{
  "d_model": 192,
  "n_head": 3,
  "head_dim": 64,
  "d_mlp": 512,
  "positions": "alibi",
  "bias": "none",
  "extras": ["some layers without attention", "local attention windows", "shifted keys", "gated attention", "exclusive self-attention", "value embeddings"],
  "init_std_down": 0.0,
  "lr_head": 0.0142,
  "schedule": "wsd",
  "decay_fraction": 0.701,
  "final_lr_fraction": 0.1,
  "doc_mask": true,
  "steps": 4249
}
Each number is 500 + 25 x the weight over its row's rms, rounded and kept within 0 to 999. Layers, rows and columns count from 0. Numbers have three digits each. The size before them is the row's rms in percent of the matrix's.

# layer 12 MLP up, 512x192, rms 0.0801, rows 0-72, columns 0-191
105:504481451473534480566493547544505519488447532531455503506503534472498542499519519541476484528488525520493533500495486487510486539499482477546522531508496502499459478509517500523529471468510548496503502493515485527508497529486566520460492508491505477520532495469464517516495475522503461496444502485556496527524477446470520479520521483505479514532482534484565488512539513485487486542520485504527542481529490450501495545505476543494541483497489504491525525515506471480513507480461509520522509502498506507477475540516503518527514536483533497488539512464486483504500501480490474497
097:527511531521494486470470470486474504508498516490457495521490510488541480485496501454499524529487552502509480505456524533500493520511444521521481525511497513508513480485524569502489496476491457475513497471469519517518555497505503536460483532492498518504552543486479530456482492442500497531522497499505509552467508494516519501468506491477552522475524459492494473484522499495477489544486496492518516522512538515472541495472534494498437504527515481520516485514505506466529542490494527486509531491479507476504504448490435478531501483483470450459517519512516530513481508462554512496
102:557519558523495515505479509513504485538487520474497512516525530497488489484519539483489531523510474512503471452501486514478473519483503532448483455512519505530470511526493497505507480492486514449514478461505508495444544446548503467534459541563498467511497480501497485509484525511515486502512500471532537485484534499510479462524517486525478429498460487477463481491481489536482485506486484457464509529527496520497481486507546519504519514514520476518535500533468454501498506482481447508518521506474526482492471488519497509561516482539513513521494480463492512500489479513462454498
099:515499506514482457472485506523455561498475508514506506487475493500520517487494522527484519466496484470436466515493496506506517523531490478478471522497521487526509488505532502506505502503540525491500464522530528522495485491464510470494508526508530512462461471478534489514550481516505444443484556544530486532496520520545466518520513527467469512484517493495531467525507505504488473524538503506488497527465451515482498498492510469497483432480512466485497474473470502492483540490544484504499493486529458473473534490517517525541546474527481537512528536535470514531471507450526497482
098:534480472505531458486471512512506502492517514512567497488492513502503476470464516531483467532494465527459500456472529539502484480517445557475497536484502498513498460500484480480497511467464499462488489472515486477480491493511449497490487503530515525476542464460482488518465487476524525508520497478479474510527505484496475444469512525461524460528478534554529513492525515502530473526488475486556504556499523514473537472502470457502487507516460513501504521450463498506491485501483509499527523510548524488486468512530460500575490496506488511502473487515484499477496506517507523498
099:512476520450502543558533447471480500465485461540477486500475510454490471508490469508549516529470504474522528523490502510516485510515525478494453471481518502500524505505499456527477481508484508486477500518550511499489504423524487464492511520537464523498502484523491512473473549472504524436507528498503535505524504511541494489492505561497471542528502498509461474495517498474469532462490526502471490494492487480523511500485480530522473498518527507494505506468505526535567500462486497508515498546488486484522506539493515482512500452513478446510529518461519529489507529497476495475
103:466455507509512488513513498462513470467482528501500477544492507507523480471537468522491503504506577507494510506456476509516478528523511465530509502524514545495500488524481487462493508500476457532501465461495476519489498491506509498503483477490480457455514522481520537503506522495482520494522453485515505495510507532561526491530488529529473478441507488506478494548489425512482507501509419503505498510545475480472496506468483488489474492482499488557528496479521501490476541505507513504512469520460488480520502493492492509495561515458451483502477495425504465482472517502486502496
103:520502448551496504494512524486493476511475485502475495510484485518486490494467459529491520549463468479485493470496510499486538531512439452478510469498491569501500515497481462526510467486518504510533509493528512508498507536510540498542473507530509476477490462519502526509502481489459568493477504517556547482512482490531463508517497508556488469479463559499471497510520498493470490456517514512518500470515514495510524514509466528533435541452486524479474521536521466473501504506477483533488524518439528476502484523499513528528467474514523484528479502492481512474499490503506507509
095:479468485525468515444480494495515536483507503477566489508531523468502499485523513524515522496470526500510525499500488533502459502497455461495477496498504508526502508485462494490533572507486484458527562466546540511520490495487537473439493500528512495485501520534484506481478506553473484528486498514482467465454509526503494458548538482451491460512533517514464456497461484486510496561492470484507552502490510508470529497518487492491487539521503511504507504504511516498449520464538511485504512466492501499503487540509529550513505523509461485478467519488513476498533482488499514502
099:537492473537508516524478485531526540464501519544529519500508487503518517543542499535517480543546517550531495554509499476474484518507514508502505501492525494510511478554502515480500487504477516499496475520440475492459475477497535507508511510474486542529451556531502465535472529512529484515485483518497484532456507475492489492511515501490485509519519522477533482463543480472563486515500493541489518494500503484471502496531476491501523512491496458508488453496470489521506554529473490557511477500476497493473503441477467478535543476482490529505483524500523475470536485526468492476
095:526490520525487500502446492502492537539517509462539485519484480461502510468519526546480463482526538537537482437492487502479518452499515532505499506532526469502524543485501523493486501517510487559570525512490484531490441481520512541499488530515487510481498530476551479462496434527531454507513514478497497534480512530495473482518464496513521453496477526498539498510517505500470491510496456473497514493503484518446475523542516468512529502446494466513503502509510497480489541507530489446470511496510458472493494517498517514511506470487499514512494474502508511533494523534488523486
098:483514516463465480507492509520512478497521536477480561526458518539492528485480480470487525520494503485469495501507517497507486495487523502516530543480482552515454472511481478486494515509518503545533528507531501480501544523495502495511489494519447500475460499457517520462479498559511516483479499456489531531515545540510481492488476538501495507498544479478507517498515494545522489470511507542486501512425536490493524461456512529496505463515489526482536519495531485465517486486493555513488528489532539510500467505496485496522562528492513507538525504521554450512462521495487519492
101:533501477486483506466484543500505561485516512509511541511505507463567492467464520511496542517513509532468497518513495482512474464529499497442514531495506499494480520486478508536412517520505509517522503533487528541473479499467584490534496522488517481503494506504478450474509503489478504470469470507477473542492513491463513543551555495486529525525508500482543547518477494505501521526533493490551506532470506504481490511519483507512483503485518471512486469514525496498484495476471489544492496469551528545491490539495493466500517523521511553493493525498493516499517503496516495520
099:475494545553515524477497530488488491481495509493494518513496535491492464515489493461484475450532468548544520493528520489481510437491476474536474499497536520489479490456520423424527528522527509498492494496478516490526506508547490477530531516494477490486519485537473566484482501522490463493498506470537529518490438493463514519494493491500503490488494463521508538504457509477509476505523507484497477512461490508474502523466504488469518498513521505426497488501495483509463547476479495496489529488483459465508513532493510491485547499453518501467527540481508488518518503515478493495
094:516509468497494491489487512515520502496469480522475479517528496476533523513498515500469467502479465485511511535516457526492480539467494485490531470498515514512496489442568538471480462508463491522504507559434490469484523534521528492481570532484521461486483469527543520515487509481507523509511510529464427508494542478476454503470484524494512506493472510518525466537507519516493529496504493498548510493502500515494514492479526527488525575533503516490483473476502525481507488476468493550475518488469531484493531504508427510499518478498501486515468492515514515499527494500543493501
099:555476514505479489484503519474540490526506492501477508536498503475459479473554516512491509521532472470522509471522485465483515488485520539466495500482539457502519512481484479519475509521518515535533468530488506487501524521502545481513514479505502477497501471463538478531523492454538512483481505491471502501507453513497535514492471528451486514527450524496518468480481521446497496508536468507483483491512497498536480505564494493500497486524509492506503499499492548466514514487504488556506492540485508517471443518529534555541513487516552504522463496553514477467496524438511483540
100:505507500493485490529477485518491448448497513472485517487494497536471499530502546482505490454463492457524508466455500501485518488501471493549478503538511519464528506492484504505500465492513454484531522499528465499449488531465482497540488472486484516489505468495517482537496481446482533469503477526490518543451517503473478489461501488527523460513520493504453503530513514503565491540533530463487473468519514524484474532480529495510500512441524467491502518470486503495496479480506473503515494527491468452474487514511494469545492468527518507515471505504444462482541500467459505528
099:484501494454509490529525524516496484558496514488471505471491507496472517490475482543508484519536493496571502471502502510452484454493534490467486441520493517483525519504521541518526501532523509519510538513502525523499480491536497475499490523498521469473531500497507508479488515507473505493490474495517481484449485565489486518547499491503546523497499536485475529514482533487481472502517526479515474553475480506532500483507445508495540527514522512488485510489447532473503511499516503489515506543523489490523523497493499529516459463456551488508517520569448530473529449542513500523
102:458482545514502506484524520516483517442536486524523452527548505528542535509495484538522557515527545489484510529493469508495455521551508477540526483479519521516511502456496511502513493487521489507521514486494495454504511520478443516494490491437500507485484442502527510517472517517523524506543477522472488478513514466505509545493528501466515552524477484514500475498492475498508553464497501507522488445521478493491503505475503501545467497552522534478502466529477466527506517501476476511513505485504456489516510468527534504498540474469465500487493523489498481505509503469515460543
105:478516508495498513498511515489488497485503466498525528507504458489477498460532503490521509478489508518500489497510502502464500508528431485497492529538500487457543510482490511508546504515514525436529479482509497460529503462549485496502522556492518451491548469499529534482539491539460472488462506452510475462472528479520507481501494541532481487473445459514524499497479498476500492506496477493484516502509541488518549514496524457484477489509532481523536480452519498512501472476516498482512481537476477528547482517512458512478478511499503536532505527492480470493426516492555517479
098:515505527505503495538462510541519523479494521537521457515469502475503522464500516523524489489520538489505480525511500497506499496468489492477511486457465474516482499524526501498483483498475478481479532554519543512492472510497500490500498507463511525474492513469513511480510510525500487556523523509504506489480526509492451531476503520524461486507409482481482482488509494451471542451480466464498463531538553513493481529500549508456508490551502485481474536470487525428517521524456479534470525529479495538499479535509507494505461503500522511495494458516469517508512554486502482511
101:476477560515563501529514507528509489499490525472504483499477525475516529517497528568509510496539517488524507505499503521526448513526534509523495514482506520521463494525494461538445467521483488545502525485497483454520479516528490491484450500516491469558514497515471492485501500495467483505508513483542506517496499479451542448529492492483514525496510503494532523505519454470520513480483509540512511461535534492474483526477512491491483531515517512551474501512518520494487517448457501490522499509478561471509494476500492538499524487518477500448479502544572512483490474516500481522
104:508505526477468473547528480520524494493507512482499503478521469501504500528496523459528530467482514505500507522529506446465486508476547505538514497524517532462483499480483486500465513506486525466519532506496471491503521544476510501519504482529517515443520536535501516543508499471514513493558508491523460536527485535495498497487535512501543521495491497540512511484482489501475527554496506524488489498486475475496477505531479498504519539540487484518498480465535443438478536525525504464506519512519526526552533501486468529555487471482519478476490466464476562537522517461504482471
100:499500512511463491528526513481513512487497509477530472500518435513465495519520512515498481466502495507503508486501491507506498495484517474467530488513526493492480527496499487497481481509467494487501487523538528486541468482499526495469502490461473478509470497509521501551519440495483530531551530484500497489516540447506523452520515544451515501481508503520510546497486514492549509494530471484466510559545464493463550515500529478472520467474522478484533534466549509481475482508489468502532435487504524459517502517486480509451507525527503547514506493443539511523530539525514508530
100:458498517475532514498523480501519487529506506470562471476487471462536487491495506474512478484515565511563508487480509502439548513502499441502451504506481503478492535475499462500521498509507517492473476503499506518495468517515480483466501517440520544517521481469488523489536549481502536494491477452507500462503479482503526534570506488508487443520535455504502483495485529500488494505528520516498533485525469525505474504502521485501517495487536489508531473460549463508517496468509489470516487500510486514485524457480508556480504490544466493477453495510505526492477531506466508497
099:505497525536489539552489506501521523507496538501499487524476453490470463533510483500506493465523472498516479549560506505538552517493519511508512511503479519524536494490462471526499497440472541525453477513467527496462548507486484500510514524504486488456520467485486519490490524514479483549483481498504488511509536487506507569505521495514460501508533495514517493510499501452502546533513487527524498487522487490516491473514514510477484505516485474529478483475495515505540509524518525495449463493478479493466475482488500468487447534539493513483466476446505491525552534557536525483
096:484509506520516508492502534496493510472503479485532529517525524471503505536510511532481541487479497503477490499507500487500484489509532533487470516500545513470475487504469542500541523535519449503472507525483520493454463487441490519474545497456471462472499483514497506462495470464512526521470487517461481519482477462501522509487505462521499499547509546523575506489500484522501491520532513497529503470485501513500471520482526476458549528539501492475515494543441503423520469479465469486502479526515517520507430495492539489538483507501480502491472497508482505522503457479502472528
099:500508573551475519477502501421488499489510480461537479459464474508496495599458499525476487508479531522499493503488514499437523501484485541514464500492508479515504523501503520484484478546532528510513523474499494479486505508482529508510474501550480535495488489504500517503473516503514533495485516484527468480519447511514463502490520507541477476528476497485543492491502482513512515531457519487545552524483495487524505499499475497482547480487508483485517488496526504507490467491436472503513532524482486519515511495501490515525519497526451469472482499496500515507511467539480442545
098:504536527487494523485543520487509468511550518514503483540474516525507512485494486493512503496524497446494482489493512490508419500522488538560461518469514517477494554505478516497469459515495486495487523516549502520502524508495509547536466522518492474544491511510487522544462488513463513493457496507515515520460540523489489509550551564500451497510494516501452495502495472502527545491486503486457487544498513502504466491494517490473498491458508526501501531516511519518484474558506528545489498502500555508521499471496486517506494486507507532459556508504504527538520527522480521482
101:466498526470491468484487465532519517462525468514531502519546503487478503500483486517506514490507512544508499494478522481503467467474510537495493485520505524526458501478511513469472510526445520497503487471492479468516498512496472486480531479474449533468507510491528470489486536483525476483486502498504535548474467530522533458524551487527527519514522482567509529528503500499487519549500542505470471527466518540526516461487545488493499492523495543508503511519435482456498564509482545502506488481486500488531493511496482474456510476477533511465505514549484484474489512474490536539
099:513497527502499479494507479504430469491536443496525478435462521494486465517511496495516544487503511516524516533509484542549511500539495484514523520514507477476553468464518497492567527467504483493484486525481496479498509480500446493521548444460471508508504511504524497487485534471531507512530516508503521509538469519487502506501481485523491497488498486529501529506478504540500450487509551523465495520523481483481440491509534483523482475481485506521491468534506499504521507503481526457516498515466538497500535486481506484516474517438542497542467496495464520509543475467526532500
098:502518507504526513470540535504492514548495466514466457532494491496477487472515470500510464513518506477491491512443510511478461529480519480545557479515467482537558473490492497497491503507511513526489553486470454504490505470523526450510486492505475498492439488507495523489498493522459497471502503454461465534533512483516477514511478526513514522524481470518490511474482502499514489498473495529501512465472538451480470490547504519478483506502513459511501437535476481441498544510487497515519471488522498436486496493497487533465552534463507501476510537522468507531487517488490512487
100:502495551495490490499483537482500524538481517486504478496500470477482519516493565489503491469477504487482489502506495493494465515519470495512496492490503564502468503529531511513497479487447503555489479506436484519491537504539478466519496478538462500518511453502525520505523510532538528498473497504498496494496513505514546485521531521444463527509476493464435490469484479492449501496529519500557490494527516486495493503523454501449562507501526512513499520517484534479507456494507481466502518498491562466551499538487458499534498458458509506510472534477514498477517525508471509507
101:464496525509422513493469475531481511501489459505513496472533502494498461516466466492514526455490481554494535506491555510485528506535496525498491524486530470494493527472499450512500502526511547513501478462500487505490499508512505497451488486478445496541475537545528427499512477536501495487539491501519499506531509528477484479487481495478492516491536475517526491498488462530463510545573492510502467464537489505487534490485490490470515522475462503495533516496482487532493477506469489528495548501505529503472481501512473502500522478523500515527514521513494543521447484481522485558
099:476532515496488491479474463503477494485503499494497514515522507512478498475512498520516527518530472471500528475455501465520517470477572496505481500480510469479514518540500518482492519470460516476452518510533500515506483498523497483527524464483497490473494488512547549504482524487574457502464549500527488519500507553506510443508481497530537521504532526503537454466528466490496541525493495531497457440471471501511521489502523485448475439518467513503456514496474483531479498506479514522487515523506485468500488520513525554429505481481490503474499498492528488520482479495529502488
103:517522518487484465491499531550489494481496504499532502535514503509440491529502505509466477509499508559504471549505527485475490487537527450534460501516499498511503472482500510509510504528503510467508477476501481502493485450520494511478497482475471507498536525529535500515531459500502487500487496503496428522526502445501499523441483468547503505520522490554518470463486504535501546475440511543508490527505533528497496549535503468526517471513456462500538516502502495463462534482523486479491522525486517464501436496521519515494542503471522509490510546515516511512493503509461513529
101:520482476469515517501487516480508495516491504577465492479506475445500487509521478479501501477463536442487498513549516543488496533466495486476491448472508512525474510480488497451490502501456561477475475527464509508526493538467530509470489517442539502490517515433525431488489498537531509505475495491496530475472456468498496528466492473507526513519528501468498511501509536511507513472522485508490456526514496511494519472527485504476485533470508463486502527529521545532512514544527488499507486486478512529480488523486518486493459516479523520530512509447520498491486492501486457494
099:495507511478511482494505483510507487463455477487497497483446483554519517493509514483475527544493505544462509501523479508481479544506518513545501556568482451509509492486512499481505485512508495522500499479504520554505519476510462504517486502458467511492497502522510526516501523516516490494502478469543507487524483503523489537474499451522507463469538508496503470484500514527495495500488526511479476497500470517520541518524529451501496498516502450526508551519467452458528499483466501539510474561478449517461494500543523456512540479510491493502494484512489540503497428516504443477
098:463506478499517479489479488498511521487507518497482498510475542504541516476500533514493498510476532452502506512483470536492512548515525488534513526487515474512547557475463559522503514493479499498481481482469495426538473513480513484498495486478511453502548517516509462484515487473461449527508508523492486527558493545560510509506475496484486523563513476536472513516507507523532534512466495487514458523486480513481488495501508505516467519450486504500496462547526523478529506498497506501450495473509501511513481473507522451484432501485497536487534556497509499510473487481488505501
098:474487491510506484493503476518477481488463509484527487502456494500501478485493491485480504480545470532491492478496496520500473500514517509505506463471529508499521506512473502524556502505453531532474554534468546482487577531467497494500534454487522503553488526532487518539479534520506549513517487571510507493499463456538500474536468500496498512507493495531475509528479498526479519510512504531545529455517507482484514487518502475493490535441498520536469522454464464546530514505503477488505462508483478454470537520503505491519511483479516454490454467510503482521489494520470507505
095:473486490495509474523486501539513518482480521504508469503498505518513476462488504523496489491492487533485470514479482497510523533489448539492494483525521501492506501516489496517497503496495544514508534496465489543496503513477526524534480512466563521457491464470498492517536530526465464519450429496491518462497521576455535470496514506529465455532510467486518530490522517470481526510488491529482517540517516548489473473496459504508508547512502504491505555465493506482464530524530526516488508507472538486496532505493455528486564471520501482519510526541469493492533492463468480492
096:513478504555475481502480487534504496557568491500522523534514502478528500490507506502459505459498547552486486440522526503493454508482506527483533530462488484474464531480535489501473512462507495480507556517497503525512456541467523514507469513528525533508484478518469478493462440503516472514504517489561544504536498514459537502482508496510455420557524495474484482504514486473504528513489501497507499520508504498492512515502501548518481541495516477506480506511492512496493476474487486487490507542493491500456479497481471482490525518553479497504484509525514491486525484488463530500
097:501484506501522525470479488508519491499508464474505477472521485488494479500514502549484516502465521515489483512479489474477490500481489480471507486540508476506499520483529525487456520468484509503471495480447490504503478531567492492528510447511517445548510469526502482547504528478475526471466537512515460450481478516507480481530505512510503493560485469461489475502500487485504443466489503525505509482486467476513466487477517455481462505492450527493544492488527519474484508518519566501504470516475477514505447512517466482515497503490498471415462469519546525492495518501538492501
104:478507526537500472471507493539480487493502522482511485453513511474462520475443507541476521453514486503476486462472543546488478510465522495482447511504492458520528538480483517520495507472483476533490470501499491582481497456517499505511470499507498514496515480503464487514496488487497543506510464450492484474519421526541498492500527522507524512487517516518510486484498552516499518515527486517483471499470485556502461515435527503467444467527498492517509458497489509522494503485506486494489488509500507527472508510500526489485516528523509479505472483533478466496481491452465442479
097:542537479515547469476508506490453493490484507519461549478469501497475488508502502495556491533518466526505476499465491481501493459477491460512498480565534486513453519482473535514474484507503455540497517508507530487512503511516510465544470487444507506451474500528503519526468462501526524476520511511499506451559508509474497534524552508466492450507456474495483518469507510482507537517487451498466515501476499501493491506488509509472493483549474472524523484463523509510502487526488530480501456486494492499511500520482505535469491502497551521492516436518458482498525475461492498513
102:527514474499458525494529500513488470572478468516509561497525490509507505489520457515446486491530494493505512505467494501504517529491464490488555512479522516521461502492534487517494497461556476497481539489495496533521509488511505514467441514533490534483535485511485441464471447481482491490482492520542493534524501481517510528469526504504524487498499508521505525492516507477543499492549513516522519514548505509506500508553490504475498521458492472538462512525506494540535472487501566473480493498533515513565475532497468483532510499462458518497508515507528490501486466515531495481
101:479542503520493472490468487487504549479481468505480483508502563534482517456506532540472487482521519460511505514555494490513509549510534467494501494501495474480483540467489504459506491492507484518518510543522511487496512505494475491528482520502565477484469547504478476476542480447513519540455508519492490507529510514466499461491481477497506490521492494540522503504530494461499490507474506492482504518497518497506449480527529515528496465507512493474484495423537477496550506497520459486489507499515504505508470552479497517502516461512552468535496490526461485448512454495552481480
097:476474492485490484529527528492443490545523470510485488522513529508543505457511450518515485501530479463540504482470480509460508526479478506460478476522502518501508464499511529505524492498537534481481508524535481506516484561480508475481444539516484479547488552477512508518506524517490501516509503523518503494490546491504505477493508481475507488467538487534526494492532478462488450452481473521488517492487495468494517489505480520509500472495503469519534493501517492545491512501533529470478517525466471489506487537520511475462521475401520481488453489497485473560500492526463504488
102:464505501484508501495502516493475485504511532510524540526489505465471505522479483509462509477498546523480509524483500485519462523467529497478489522525539511508537521498518490546488507514515487546485511510454520482474498495485501526516495538488542495559538459515468487545488514506519526518493478500499440503519482514517514463494550489550501506452508490483458508525496513501515545506506474456508502464492502511524522465511463528493421508478493536493460514511492495505488530555540586530501533507508471515525469478498517490500511553460492516476496481506518553480499493500537508505
095:472529487430487462475491470490491453487560509494474487486539474464473549483472525533523502495526511491476482479501514528501526475494489528521491491509499506474494497508534511509494496513553525468540510541534499519525512543538548502521533491483515491521488534524480484488539483508476545499493506521508475423502509490502505450492485510525469511485492493458473518495512515493526487476523522516461503544519512437501482515479493523481497512512548482493495516490488466474501519498436458530513499474500536479524506461503495458499500488520521482515495420532508514526529500500499508473
100:529511487433488451484521519512456513465509513535509466511480503514527512481518502488491500476434502487468484515533498466532545502508462482548522493492520522517520501496483484513479477532486455503524490525481500483502470535482452491475511494476501515479496486462529488490473480516523499496467525474482488499474440473519502479502472511494478490519476504468493505494464486521512464529490507478470539498495473485485475490489499494520519507490485483504465504471479504458557499497459476481525556538466541474533554506511574483485491544550512502552484443510524504481531485514503505496
102:510486514545474497506451508543516529531481471531552466487480467499533504498501538497487525542490486546464483492522520508502485471501538541513512521460500518554491496529490477481509490491488477495520502473495505526512506486488495525527485469495508515492513506468518513509493523462487486492518505444492456498511514509531515475494503509504528477487516495507512537491522495474509494540539505464535526520518522440469490489468473547543500543559517521483451520463488539536485502484476521453491536511476505502510533487503507537499513498522508518517483489469461418448483536522521491466
105:456481486516509490509507496500549527473490538513481471518530478537479534544535516519518509555547481514510486506464502493457457515493526514488534455504500520525531484490500499482482478497510490492444487512493506495510474511494469458480540513499505528485471518511511463504504460544520498521528498511418488540469555486510488500514495516503512511527520502508475503516460500527544565516437497536469496493489539503507454508483554475456503519523514512481495493494497494496482501509466529495537532498522465457519462478503533537524533524469494469521491503498518514508483491511459518483
102:510508492490499493488495511496474478463528486524496532490513533544501512510535523538524480515535545502502496491460508550503476522491486536488524491488522466490519499473442488469542498489547515496484513434501539512524485479523518556516487542527514492564439531452483468471468535513549512528568492489495475492509520512508476486509518503516537511497507524520511510533502475455515458520513493475498449512482497494488467471501503528507548496499482493515494515499489519490471477505543516503530492508495524486537483450504502549498532472541469477488519499496488502516531533471477464481
099:521510429542517476506476487516546463487510504501536510521516504535448464463495480514485457503513502500503492514541488538453514499532467476494513443471497469490487532538519478525494503526485555521546505516461457457514500531462477471510505485512515483501492530460509456537486503499540474487527528492520537432516477492534482461519481510482507529524499531503505521494496504469501467507492530523508519522489473502474505547518502497519481505468563500471494520493499469517523460499466467494488472517507526469482506492496498480466518474534520507466456459513509516493504507493489515527
102:502510502526485490499462502496504537490485490506508501534473517509468495505480462481506472446537469545526495496488476539508487491486503501476504477554528442486486508513505498483479458465489533510508466487550557508491485523481550456529525498515469490451508547463497507488511476500519462510490515504523506503513516479487511528504509471537477536499474510548504526471499549523530520512528505494530516472474499483490480495484450469506481484490474452497507546539471470523490424517493555502482511501472504498513525473498470516530541470489479480540516453499475491515454497464487488507
100:531503519509489500522499486459487499538506487481471505485522533483461532516492495521437518503500502492496503476451484482476463518482467486540541497503477509476518495485507493496480504514474505511491497524504461520461512476489505511519530523506484463528481508510479511470504504495527496528482498499516506460509498493486458526539547497468512503506450563532492508495511549521469474494495545497521475468467498452411497495496477477479502472524534521518487469477551472487501466482464532531522524450451452517533466522511473485511538529531462464485523523468510496531491493505517461497
103:538521495487530510495531553491524513522494498518507455490495462479510472470490507490538466512479553507523492569535520490493503510533446502515468511479497502540479535519493488513519469467490549521479524514506533499490463526556503509513490484505479502499493519522519451465492461510530480500481524505508423485534500481523507520499475497485493471526452516516506470500511467507497527506518476524521493478468477509488515480493469496534515519586517512493534513515557501491497537541489480513528479480467522488437486513495531478502507519488552485506473487527510473518483458480478498496
100:461500494484516476505506521501550520466491507518529493484533491511567487474506485501544507488502444500485498554487519511455511434516512446521518501499532492503508525491499487530528506509490536541460488460458503491534503464472495495502445517537460524516473499477506501526494510500460487490499527487526489514499512504512506481497510486490512510484477446474481510532505463501524444513478533497474460523506500476522522492525517505485505471537531484453515528481514540453434480518512495576518532541501479500558531499517504517510530502497511510502520490513549473497519496478515499484
101:500500484502471514497485499495450505489585519454491518476484508527539496529483490467512495477429509441481543521503490498517499494516503518519474507505522526510520460522484470507507517503495430476526479501485442501493491507514487548451500466523482494481467486493532510486528511506563513546478518476484469532484486512519516535462510467494481521545494535523517520507427462492501497517476504483497507485516514533516494499504487458505512468489496496529493505473500463493530491546488514488563515502519467519508535524482512485503482491514465549520508515506557501518476497495523483477
098:523453527511471534527550496487547526513519524503512484486458435495532470479522495518444475495497475501489500534524481533497520507526511521489501513523484527459571509524478468477497504498531502519459488523481529492489495445488533497483482493582500502506508512483481499494438486523456488514521505532530447527517543459525485526499514491457482480480486476503514529509512505506542513520514460519502504485525504507479512494491515496528471504489511514509470478524494505503464475528524482522536446485502460484521522479493470498531466461537493484476510514478482470474456471496522500512
103:490487463505471475462498506522530514529481490524531513539534514540478483507492488497514481519504491501505484461533497525497489501484547462502514467487517581476476482489505472509469519504531471482485503530530491500496494492490515524514534509502477511459533496531521481536462476502486491505497510531472500508514483522527505502497454523496530485496526514510468498514537517429484475546556469465503483516515442546478498491487524513474537515494471517470500518528530493517522496484477485492426470481511475529420536483500494460500504535475471479478467503498496524521506446532509528495
103:475482531527500526527501463505484491502488487518496475535492471528500456538507536503487493483508485534498496496523460527485487511519496481548484484488523526478494513492462499497555509493463451549469550479472475498488529501483523449512449508513509488490512460521502527520504494483526547528454493463508524475497513474518469462508479455499523527520509515572529467444497510515503509497516542516483496492472474497481469483519478466523544477522449498531502529474464467502462516472493509500452481493503488492466487540496508491473495535535465451491506496505525471504456529502500476479
099:468505495535459507504521498493491513501467502523498486541516514517493525497536482532488511485499539507565498495528508515469454458502444495490483494461501482514539523505520532477550491561539539514528467519498497465523487499504479465496458517521476503513491489496531493502512535495504525487525471548513489528502518482525502477489482491487477508498466487466493443506521496493518501511532497517494474501523491534496492467464506491553557479554494540534545500548508562528542476522475497524483519479487489487481514505490473469513474469521516512507479529499481441485547464534480493486
099:527511435440539483461468545478479535518480543499519473517504489492546498477503429466468507526515498497539482494523497476485490475491517513496512468479499489475494494517540441517510545485492533519515504519502468504521532496492466523484468508529520470496502528539474502498488526477481538542469535476487497510517477500520530457517515486509507465518475511499517542525483500478525525487456522521468506517485525493520488476525547471487496521524474517516462482467462513507490521476525461544499496490538453466512512514504518499505500442522482486501473525536527464540515525495524485508
095:473507530479502481477470472477507515501522489504521497577537503528493460504466503503523534501530531515519476490473518490532498517517508499522482502477514494491488529482497482541507526453542510523490503476497548509473512495504499451505447457468469523535535487525508526497470512514515531504513481503495530472488506506539528474473504552500510530537491501507498456496495466513478499500516477469476467494525492537505504532461545510519568493488507473481485486543450518462482529537462486501472503492546526507534496515490458452495490440509522538533511515466480469532491480495490526468
100:502481495479458486521461508486524529505475480514478510497506504489546473518504520508515514529487482461454485500480522522454476462507495519503546538481499504525472486496501520471522558477507507525505513477503502457481553461507498492473536456532510529515486482495515488459532481462466534538536516495498524509504453467504503478522543525492495474517529465452503551514494523485502516439488528489519459505528483512467474496527522494525496504488502537499461503497523532551506482488479488481503540502506526484479528512507486504475518496494485455469458479560537548535473470534479484503
102:508529509467504512490523466490538546532508498511486481464485517494498491497517492479526516538474483521522495500517539492498516522452523484494517534510538448518519500532468494518488508584534531465482477441518453503478502501553504483513494505496504481509489501508505481503458546507497502498572490482491486496525506487515466530508462468520523433472464520487477509514527502517523482522482512503469493444498479509498498457457521534513478497490497538512492475528527513531475537507487504499544475542511538485488525479507531487488564498493509459515462517465509472524506484508496497545
103:506556474446566502493522535464480482515480479470517513482511476527508529452496543449478510495484505481539487517475543514503495483493501513500485489540528493514522476530508502466491491538513475496537479534523514540486526513519502462508521528514530483485506484496528510458509475518478487520526493464452488511484505480462477519510507555486547470449493492482505552525488506532487466481500506514531449533533491507490546513520493493498534467524510539508502515502489508512482508498468484526539527495517455446477507471520513550537503511458528494462489491491493519520489521531468530488
099:485523470483519550519536525462478473492544493524517484480500501469493455471513479505487487479537495503551507492460525523486524506518494470550529531495507490515513535483476500443513492522484505536534496459466438518522495472509506442505470526487483528489495516456508500495533501541481495482446516500502469500504503503478488526524498500527513517493471525511512514505464448476489526466471499486508474546499542470511482514488536498507481472528483530501513541518480493520494476486477480541495484532473508513493528492519497490506507487481525442564517554505486471505431484506521544486
102:535492471446483458475490478514482492513526515495462506494466484535456485508531440529504492523511495469519492461490500514524505492524524499497513474461519482513535498493524531462508464501508520528464531496537477507499536444515508536428477544514449471531474497499494494503517479522475507463477487481496493495473512484465533492541515502508490486550493518517504454477486467491506503499547481537511496481490490514500482520543524495487526530466524515459504497479494468498492485480512471516466488532514520466496460459478524473467475484491511499439487498499492481476473520451438474526
104:523547524490508513464518486519492561516481496477504512447480448543491535508485507515538528516496501527501506479498465508521491532482509484508561509539482466458506479498473544498528506505546513477530510515559466492479504488500528496492533503454522486506534504536524493519476497536523518501489510531484495484514498513472500455494477478502528486567489514469501501462492511476531489498456491494509458499471489501471501469490525547509561487516508518484466475511488526507504527505455529496455481483530481510535523501491525469470485503550513542485495501537482548539462467510522482508
100:516511504503499485507482462523507509515507462547467539476508527483481506419494487516485471571486518501468499534471495479491478496501480478507510497541547475544472521475516507540488490514484441464475493539502494508485505504497523488514487558471517488520525515468495517527509540497460509508494539514496477498494500534525484551503467501511509509493495504463519507520525542544508521495488514477474461485503505498469480491452542494503482490483516498553494508562474512535528547498529499517521492521513522488504475531496464532464467502490513490483502487470541490473502535532493510574